config.yaml
n_layer: 14
d_model: 128
n_head: 3
n_kv_head: 1
head_dim: 64
d_mlp: 512
vocab_size: 7774
activation: "gelu"
norm: "rmsnorm"
norm_place: "pre"
norm_eps: 1e-05
positions: "rope"
rope_base: 1020.0
rope_fraction: 0.5
qk_norm: true
attn_scale: 0.142
bias: "none"
tie_embeddings: "early"
parallel_block: false
extras: ["local attention windows", "exclusive self-attention", "value embeddings", "hashed n-gram embeddings", "a smear gate", "short convolutions", "an embedding shortcut", "skips across layers", "capped logits"]
init: "trunc"
init_std_qkv: 0.058
init_std_o: 0.0
init_std_up: 0.058
init_std_down: 0.0
optimizer: "muon_variant"
lr: 0.00259
lr_mult_up: 1.3
beta1: 0.9
lr_head: 0.0165
grad_clip: 1.0
warmup_steps: 0
schedule: "wsd"
decay_fraction: 0.88
decay_shape: "linear"
final_lr_fraction: 0.0
batch_tokens: 16384
seq_len: 256
doc_mask: true
train_tokens: 206100000
steps: 12580
dataset: "wikipedia_en"
Each number is 128 + 32 x the weight over the matrix's rms, rounded and kept within 0 to 255. Layers, rows and columns count from 0. Numbers have three digits each.

# layer 8 MLP down, 128x512, rms 0.0806, rows 0-50, columns 0-127
127176065151148120136141067231071142102090140132134143169089101120121131152121141115104130077101094148105166189118139133111128160118152150132140176112144146129099167117122103115085164094143103125155120187116088185100115102193123112077175075098146189111154127112044184150136145118082143095173081061124118134124120121119077084145102173110074113136134136072177173094165167191153106076105
140167165198168137119112138104147086138163147118128129093157124138094058066117119140151139120118081152124071120104145139122167134120130137143165167123142136143124134125151139113143141111157167180132167082091110138090117141175133143140159099111163081117099109056204137144158134157154114090118097176097098094096094134121206106108148089121080144103124122120101162121084126091121087123090
168124096156083126139165097109143147085172156094114158174111136169113064096187130083139097108120160118158085125109092106086149178137065102150157155148090112154138185144076126152143146165159097117120142088055129141170072195141097137063149107198160109167167149076073066132091124138157111170114102059147102155180134175145083089166105102081141101122125106152138095106133138182059110125125
142112169191167104155095130180143097150090159090161187206137140191097127116140118147155134148141169142144161126183157126161144103142131171136160177198104085134103163159155115130089167120160121127114202109087096175058089074186143142177095102134123101138111108129108100141109104143160068176118133157123166105108135157119104124205105143125146143135175140149150117131225186132108119124094
144136150131078140149212114163144105060110104125107121099108130179150117114150158116156216150165126153130117092144108189122095089128123118141103138108175138087146146115131108170141128101158153148144101091122172122119108191069128169099132129162122111167106083114155097124110145083102140144075155123122210097133112064101136137111165076122141134120137122135127163090108119163112143146132
134163185102107161108114152101144165090091086113097128075135173210098111135144166090082127158133122152123111118165081098090102101133146082167107126182141106123165142172178091137114186116178176151082109165138100098132124178184110107150150088087125125077148069108151113154124121138117176163114172124080117136139116097091140109181154140100120138146117112120112143129131082112136139156103
109114114136165161177156171106137091121134103080082188114143074059161164103092142151133083171083129140106133131110147135121119179073173121102112106196133132111119057122129088169127148141128079133125120113144123187157130127185100123118124114150109159189095107118177074154150151150105114176174127128113100172130176123148125153117148114084090083148164165149162114149123118124122101136121
163107162119145117127124109128123151082183062066137107123179140153136099180071188145179074163196111093153066176139112160190132138097136168131114112133089099133104089082134132108070130085190119121095124152129125117066138158154147117134095140089127122132142184160161080120121137100129158067096152158129169100186172153121105123118128135147155144196120119142093105171147162159134096107116
131146159094190155115065132110140172143102154185077148154121096090163113147216108140115067115125168082155189095087155099103162131121111114122108107052159141173161086088113097136143195115141137118058156084172145138148193059087111055077142111129100148087175126174093165144078070149144117141151173165107165143213146102142115140152108140189090145096157142140134132160111112092106147118097
165182159118147084122095096083105150082105087148089136110092136189112101173184113162116084196096094130122117213122082097127138160105160109164172148094165092176136109090140143132089122073132121072155145078019154131110158121098126151123131126067125101150041099143177124164120151189104146096056080118150118092061088121141139148107166255092172132103095098066077162136114144118155139152144
127108061097135132115185121199147098114153151073107120093082097130074125130117092100142124137201163109153113050156110133096061110126111146085122148128243125180156074127082146094116115045205181083125127111206142102135115145100162150108097144126087206106144089141144104111123194090142080074117132104166145104179085113131127096122123059143112127149144124138127098145163149130142110072112
180122140116089086139145118111098146091136100130097073103098097130101105066134113120108091109149101118120147121044140222069149119122153104078111081112050157102111165101143111090163116108115090181177111146088110127145156121072088140065168151094151133086124076123104140152064187098136106132127100148072086117061079114097116146093119206149164128104115133153118143184110100133159131139147
091164116159164147097093097113106141146160120122127138086137144084121138088124146156121106146127147113118089098164129087085190098138055123171129096170112144161072135150119113114136144167082148106110135053186151088097150147142120148112154186146079101102173114133111101031184142108155088115198153154116129108124126122061124122068127141142107165137183162206054138172123111147106140183146
096104155111074168090136135113111130157168065140127131143101080114050163162157162074133163095183090163160148109134151116158067097187120084121173157126076116153161129204115171203085100113089091161111148105155196110156170117166113165044159107208098124100152089107171134144169048157156144134173113109145086096157132186074147158141117130108165143170067138119126118099104103127187174118169
121169092157102136127148095119075162093143074090092113138060171096150110136134167152099097119117113075160052117139121127094119080086149098094151086118154136139154093079127141111053124189089113151097081115170146152105117132092114146190110090068094147078135093148067069119161060162145135103163149151152138105147118115132131149136139137120119166069134130121168102094136093139152084094115
114191183199124093043171141144105129145181121110177162111121077156090116033137169127111104094167175115079088125096140120181103121117079133094088101134152164185099068130152120112097123124133130117109107137137100210083127143110086103096082139141148104120167124136071110099070115029143163097115090194162072158082109123132103203136123158165162089184154096091113117116153179156075107136136
119169145145112179107043206072137133143117117109164134105200161150149144189173108101130082132188117108137130137165142134062127090153130125170127072082110143122135116181133155129114136097104138088150095179070123131129109136138077101133115062166147201139117062141097123135126133133150144172128126129139115180098096108119096132107135189156105151124132114168083053089169136128075125133094
175148159128073142137074105111124157144169163117162139128152069156065146137153062126148135152123079129113091123110165160149112101156155133157110184163098064140126102077146156123091126185136135075150092093129149120111057111108088087153159153119072130101127155180073080142116054185151133119157131128123089132107097135155050176167144166138097111057150129099107115177166129136169059153112
101090124140157102119123149139141139140130049137097092186133171179095068129114149142105106142135144156143120092177078178145095127128137181121141064139113126130177085118122115168139135150171121080113131132192090105142181104160096127170149071139141130089148199124124180098193075150075112140141143131163118151144105104048138166118138126165144036107114083086131141160134167124155081114083
133121146124180168122149169058135136129137145163122132129158112113080119088194145111140138138177133164101156166117120143069156109120101175158183139123151083140128109070129174191150168172095161106123141130170171130083154171133110106157145123114141183168120196157139120156150129126156115165144132169174119128118206156113183093081155086160152156192160163090129078128068106108088191113113
163116179113131096128109099074113131138189140119099122130125128073143153157128159107161088112114144109151160097204159137129162119089156204191136094132108106137135142148126132163167135146137153146170082103092127092103170111131153136110101112121103171120070121125107161150121129064142113196188157174109081099171133111160178144137153187129131112190134165179112115109094117126112157165166
086110098138136096127115065170079073150143122143114122068106143148136109121170087084150113140082143127133132122070063129166087124142142203059089152114162099173153126125168174150167102142154187110088149107193108153110168085118126169047125148094101167186138125143112131103121152130126174128207088122127125102134143153087142158135119128115113096081159161095089097121127139123096142148149
130134093109160130042120185172126138130140123078096096130127204108048121160148129090096140182174115103126119064157171155139179149141105139109064155137091124094115072179134157018108174143144162103152167135135145122160107105122123142142122170099127164166102117112102173151057121115160167095082111121124171115115107099082123129147124181126134148168084133103137156147099129106135183170136
103172076150139150181155068089130161121127134056127131099133133102095168183133168097145171143131157132113153133084126133125079081150084169170079129149134070098123096173148167165156113178126113143152150074186197121142234118142171117152115093155142115135164099119116132092173134135135145116134179110113139133145085119087123149097149185119139133112141125130162110141126146160151105150110
083144156163099141120166119098137065122130200146105123174119157092123084123189175122112090170128139131139157114142154109138164145077097135126128098132132130144132097098144087118125089127126139156115134184106129162112047096078101141144115183151149098166073160161132069120128136090127125164110144122120154146107149123139084150137164121200140050129162104087103132145142131174117187142099
107135182104121106144107115070109085111103079120122109124183122163128164134146130120106113153110110146182107105085168108091079127104117139085150146112149099137174073142128141033090133126101167141186147092219122129136116165202168138135123128087164201073121119157151150168113119181138154054129128128126104179076083144208135145111143101076106128138121136073134151100122136095177093126120
163089138082196176181136126133077091103121163091095086120100205154081131133124083173171161126066122115160150135138091116076096132170130116127104126148054123153063119133069153122124127111175111068125134132100166094152076118129096178156046072136150195169131150092085089102121177138090122157129113145091167105094061145129127208150183057138144150089144080172098121115127093091164169157130
054152124097132120155082144170130112095092057090149140074139118131159092145131090108149137153114176138105160098177093096087120149129102188150136130130124046176128154169157087202123066183079094102132095091116178152087102131155106203104127155115169117085114062144126119152069096121142099057155102092145131114099059126051098160169133168133131035110098146077158108107141141086189128125135
170119135111141068141041171097083121127108106157129103103104171150044101136140163169059155137090155130116129147120103134146219113118154149110114156102152070125183130121133083132150104124140097094079129146138126094175095159101120105127062087104132139092143127153133127143091104118124170091154160157111121156129115166160084172130079095172125093051139098073062125088150091159152071126122
035076157099148070110162094159117093076150119138115133047122100177089096151157164119077147116134136074112112157065172151064089127120121155103177186117114121135117067177131107157171122141160120129048129090172148101088112151118082139151150158121172114099142126071093150141183116148152117167149124147156183102101125122132065104117117136090077171126148127132119128103127140155118115085130
160132103161123093135116110065160153122185166178153134165189050222105092148131091124207164041129126145079161155067059136168077153255123135162195077123118163202136139118128124160135087173145148070100089058097099109098121085087096083171143148151142109153121128129149113159093117155114110155162144156188142123168189136083175163106138065123124111170114080126138160116144089135095078148097
142133181114132045097214111154098118140098110161162140118112141145114136160124141069138169135126127109132126036169137135096097114153138153090125115119094107117095107159113082123051056087192152146107143118142083086121126159102134194079102120118178138095120152141107107116105143103159117119102143123157100092137118178070106121115134143165023150120103132146110104179081113122088125128132
153158103071130128118142136187112163117155075088136149142148038082092117112093144120123138138099133121118148092158137095104150157160110190114094124127169122156108086172132145117089132131115138151066153162167149091089165130131128118133127141132178085118141109127089179164035027099156120166109189114135125173143120171152199142117115092153138150069086109173088114147174105131099102107111
141105163127112164142116119154168094145152095096099153140073135040129092169197152097116107119155137115121153173124075158127122118130174091155153099147140089086120109133077167106083128133145129158093142096105077149166031128150106132139148085152176127122125095144193083093172151157125111171135137131169081142140136113105087052177133227111095125147129156155121138130174124112164139146130
125072092169105134175139133120102130164087126137123061153164134154127149169150148146168172107128112185151081095106114124152062089129142175107144118114208154111064142103166121094115136144135154158120102161131119142158158057091101146180099118096123113132115128119150149149177170120129139122126099112093188142065138120135085101130110111144131162194166155118150130159175147140153134184119
138069112100151059127071140081126088120134107120115107159154147108188111066135123112130186139155207098153110083110155140158140131102105084165168106118117174172092063180163101097089136160161141164112134148122101123102097148063162126101116211136132070111126070138136105159188135121118122121152119101198063175064084124184158124121083143150130113130084073119136135148108120108130118151134
098179126190120094134097089114165160135181188074181137065153112159090183137084113159151070158150121128192114119196175109162133159117128185080163125151026120099109173158156151164116162147210088106156142139160168195140192104089120114167096133063123165143182131142030161081153114122255119142087184170130112133144170077173100100151180080082121099147121112237127112183119128177114143105126
074103111126187145129103121119167118112160141173148136174140193051128107161129079154140174128143182180138123070146081173033090107121155140126178095035128114143133180140086156175125103115138100135123115144100140135126224122089121143096086159161079144169164166114063139143137172065130134166152216167101126106069143156152069113080150172145154184152084139114184134146130142143161101087145
116152072093112100177121116133131144116131136131137072120078091116181149080169138119114145126081115090144113132131120116143087188153132126090146134106133156109126164080125103110088118131145084080164066139093130095090138125138117117120143168088184124145186097115079106116059112158165133127089179082173107084133157173156150160137121026098127138153109078166092142115099155125108117067124
137156134113100116065123141128129121123069105124100101170182200156154069103180142111173162171099139138134157162149209146139192127125132087122074167082153145069101187149166127142098156155124107125176118071140146092113097123128118178181115199139106167135146125100117159093145112063104141135116125103057143109035109121173111081158148085128098105162124128099142161091166133172073141092136
109077088119144133097107049141106122128114166108096131125102102105143094146127118144112156127188178128099120083128139158132134092212105123147058142139116028105109070114178123115166114096189135138162126077140165128107171088135142131113154131127142117163113195079109122095091158150130131089130115169128113152122086105143072167149153141157140139151151127099144109182156134149115144125098
158157095128102115107084092115112097129159110115151101112083084109127129078118123180134132092131140135156142141127109137106129041120149138123051159110141158116148118092144088190137115140157116102114138080132134089055063118112138146159147123169142162127182205153151108068112151143111136188075121098077087167167134140099136091123130157149105080127107184100103172153140185146120129060129
066164181077112126103081125181137155126078106068094131066133201129164132201119075111105099144093081122118142107089166102155162117138149164119120111128119126124104040118198101169081149166123138161169120147108133138124167044110153106084107149093137123128151172142144078164090104098153115195097166111166098170149130146128143120165137173139148107191112140082125121147185130090087186183122
083166152109095151180154093102079123162180153086125143140095085100098158145099162125131102041117127143177150128137097171186140150218152153119162096134100104146126115172151160096088138129165190165153137074122214136115079158154164120129094150095157079069135132121095130164130105088135141143087135169094119094103176098126079124146182098141136062090148147174150142078123085174075108137112
154140153196194136122155122209138124104098146136174169113118093151055156170163166181095168083065109125139105147128141119087153133130121080170104111131109078097116098152128133114093178124110102143098188114158073166122153173092114115168131120111151131092141195132127096135106195162131144114145109087107126102225193137109135137119147119136089165092098119102142150100055108122192136178115
111183123158114102148103149145117100158171134116115083157141113131131104073144085121148158171130134116152114117117135110074181099120088163144146161104170115138134120089128142137100152067094166171157146114081123120096167135183195125063106176163145183148135152137052125145165121143149116153098119112129132141127114134115134120128131116214127083119072154138122122110059097106113120111127
077093141091188098161214146117189154145150102103158161085128115138079123123185151160093138145104129117150098147105134125149061132085163121090069146123123122131102102129203153155128179145103088158084140146093128117146115136109119090135111100110103167181123200122129079142114065125179138193111160121099156130132097133122127131161067137131135177126121167112161108094094111130159171131128
134136101113128110156087150127124094164157053131078146100170139134144126223110111125108136149176184098110158132148130106134101116113137154188148192109094125107147134069125096136094120117144038145151153158137169119155127098177151087102082132118140091111125152089125148142082120138144137110073066138061149145130153135129124135132113126125122151097155166188147116089178130168122149147123
211097151082103146148073088099162151150109091163160144090107127159175175145172144189116148144186034169086081124094074095128119102105168134209125088115169062132116151188083143148074149118165090157082149112112136114156075129147164101159175091103116127105117065130187057115128121143117132185123058130087073148212067108188121121162166185153136160133139107076118153143159111126138136165116
154064122171190136136126107139140098091124088098136086111121159189160156116094112116101047093096150128139076130140137119112127129073145082122098098114201140087126183143109149088117134114149123108093133098137091158153119109137090160097153121123116124142142119078168104180139116111117125143116126114182181165133112108152183158213098132127108150121127096111097154128164171097103133123159
107070122141117134151171108119123149126164188161130165156173127077150167139092180115056166161165057205127106118144173130140173100135133149178155097114130146143157061103168146106122125171096115082147145140155170149121147108096144133102113140120104175148126155073092144131105144187155103136168192118094081175097134096186101135142124180156092132164155097127131103183155073080168102100090